Part of a small language model's weights: MLP 768 GELU, learned positions.
Each number is 128 + 32 x the weight over its row's rms, rounded and kept within 0 to 255. Layers, rows and columns count from 0. Numbers have three digits each. The size before them is the row's rms in percent of the matrix's.

# layer 8 MLP down, 256x768, rms 0.195, rows 132-188, columns 96-143
105:127168162101155166179125173180093105181109186126078125175139121140148163123118144192168081191113151155158120139195137093083107176140121138136103
097:156081202120088129114105145156122139116106134126064170124087145172140121111163132177122099138185139120147115066162126120146124107161105139132130
098:153085139099119143121139109096103158098142179167123109146180126126137160104108141145122114120181134129142099087168122201101170163122146109113093
101:124167097100127123082121128153130133103061123160112091114135145118120075105132178175161123160224146102117080127121064092102150134176134157136164
096:092112097149114107165167126122132134142091128115131127071084109152177114165127153148150107136233073124150119142129133123105189104145121139075107
099:111157077177142074150115125097117113130068177141145122130082128235159144104108179170100150104128109140123112127118079199204057099064103139141154
095:095127136134138156097037192085142124187124107116178152116118116064103136068178190114164141190113100159165131159181068129123051174129137104111173
101:160159139086112103130079154177086126154131094095126122079120160136110133107165113122126131105144176122136141118152116127115122099180153202125101
103:123090080120106111095087131115083100157079159078091100181138139137144168139143115140119125071168084123149128158075145146142122111054168070161169
102:110161131097136062102119131116125147093105139081171130087093126102085162054140142133148118078126131144193113080135143097123119043125117159118131
102:156154116083171143149151109200155150132135117097158155141139154117132129098127123098126121161124081111195154164165097086127100081114117110122143
102:106136092095120153125118171161115197155125071111145100096151162139152091143100106146146110089080111160060152079135143139215157140095157116134119
107:097136180139104150167076152109118124136110064144152137176119150116147149113109126121096118188155138115128109109129164121210083164144084133147088
100:094157112174138123106131101064123082054081162178096153151130110194153101123150122149196107103073103184155183132114118108089186172144131144113128
095:137176072127178148125130104117126044134182154152137163128109130168124179099132141113146147179136141113031044063113095128155107130137133110116103
099:170140143159128124240105127158083155100094134125081135117110134121124168098076106123117176157152092172191128152148137162129109085138137128114092
096:110145154121149112132142088125125054129146131156078142178079088104133119060109117145115133133111127111143126148162190166148133175162089179124065
094:078063141093116143109132123125118100114093072084132078102129102143130113114067124148137021136108134107097084065179135194106106104158120184180128
098:150142147180111152171157135112084107109134128162096145104147135143139083122120120103113209157185088091178146172102127127139092165128110134132119
104:108140102153101115133085191102106124092167148101135175108088086110096114142159102162100105143198099086105162144116136096161144123116120163180132
094:103134172128104099074105134178148120181154134139108127113075114121109152128174096130125076083158142126153109056066149183105104045076158138172080
104:154130111108116118146170117150131112110055168126147172146106154148084121111122146154091092136071116093061087146098064159164073111087112162134126
103:084139117129098125119165099139154102050084063066090083120112138175161203129149119171167155094049116205057083139128111153150107099092042044107163
100:138174125085141185172113090163063108153125155125103134113136148129113111137134096146108112136114164106136128196101118119094143165182179131116131
096:124104183065111080128150146089149137092159135098147149117140104090122085103122127080137203162151197115171087153173133174137126139090102153115149
106:092104075105154125100120129073068113193078172118109122126094153159154170131137139166120128120098132121138145173114150165096060162139126145133084
101:129155136130131161184107145113156158122174143093171106092145155126125181086178159092099064163197129126119092171072120161149155191201105108169094
097:167128182200100132118157161174123135081194138116140105178045131106116140186151106103139097148143124077189168143152094102136154151119183099111082
093:134081146141134125170128120120146187133132105134109130124102136087119132152107100131152042140146087141177150152181124143129097092120125169141176
094:132110128119099177107033173059116125105029106169070102087128147053083064171124102107098107124148142084123078044166085088140061136155110154156182
098:141163154111116137165066165156159165146140147161177195163106099125144101156094129093134079113103148118161126137193098129105149106188104149097078
098:163149079134157098103146116128120162181160108121122145091138073154137142096115023077114132087109121138104133063126186135114100131121143123143109
101:050151085081146091073117116126132142118159143124214101125154136091082134135199125123145100125050162194126140105092117139135141083133102095075123
099:146111165099108136142110129135159094098160065178126199118100140122165140119184124113169138153150133159163134156113068173119145129178117109052134
098:105146181156098144117129154113122038106119122105147133102098127160081120142109067064135148132158163120171071098073152158105146048115143129155156
103:128123122113128165153114112173135121160183169091085157120145082108154102146106150128097151109115084099089116098071128078130176073119150178134137
097:059111156088125125074082091125207163146117171139121155100116187142129124126174132137159145150187157147154164135176113144139093158102158068158128
103:148117131114124158107131064117142146122120098135120154101133117123105177120145180120121082110061094128094154133121123093152151110130123179157154
102:094115117166158104110131182151096185135130134122163102175095082079116141126138141081085158080147074155051129144075134147086142156130081117119070
105:111155162135111154097126121155166099118177085187149133146119114094127182139155165106171071155082151145068061188081142101113145073097145076170120
103:114099089102147177105156190135166165101137083213118125187121146177106147106083132125099159129096136109140111130138146148122142095098086122119107
106:132123122062146110180158152074183197130141148101110157159105077117169115095118135163081090126121115121107161086073176145098176157138117079071058
093:144136080108100129147113156104096100199113108103119167118142106104131131126122153149136148124106174103150114130172146172167113151154125106138168
109:110183108106109114098072141160115117170114094156179085140117125150194199075116180119149136126143082139122053176175130146140155081161126096091085
101:152086087128215219144152099132114098132104082184119139167069126065131124108131140171097097130080049103107129110080131072099130163143125156169206
099:115168094116153162140091123182076143154139137077113125157113073073069109135151118074072102112104128150156071170105126127146103129138068079166128
100:122161072138116132190147142089118102095129126107107183123075119147118102154115119080103084154174134091057131092164120147177129124120150076164133
097:177081168140115125080109156015126136105102164171066124166104152138143093092134116101139131134162148105131176082118133093131112106146211178146159
101:107119144121154154158154095163121121168108194131134162139178169152128107105144112134052094145110126037174127092193115146080143116170117152125079
098:101145111129119108162143097146106113099157146113184093166160144093110143102132071139173188107157125177105186151066169225153127135116127093185097
103:144096155127178130143128147152100171124083158123155198154169152169137116118157139148074116133126189121149152089084136139083155125145135136146089
100:139112160115150120113130095076152100161073134161148129141169141150134114143170133097085066171206114098119124148172128124165129155140114191164054
100:094107140145081113092136121172121119146120104096144117065140088146169188076152114170170137133109185120147134091140087101082134128151157179128116
096:114095127092111119100161177162115142107152139090130143114121120144091090156141065141112203162110099099192080198094124119135090178130068206163144
097:122120153220118083134082176163091088202160065091131069126114155146129137137098152156134146136112088127148136143108132094149104112132159088157185
103:122076128138087097119176197163140105105112139056153165088109150157118166060147142116145152153143113096153156069109076137122140092100104103123115
103:078122143149163124131120098118118164116121138085077065096110071178153193150151097131159065105159088137132089152122160101121179148164124172112164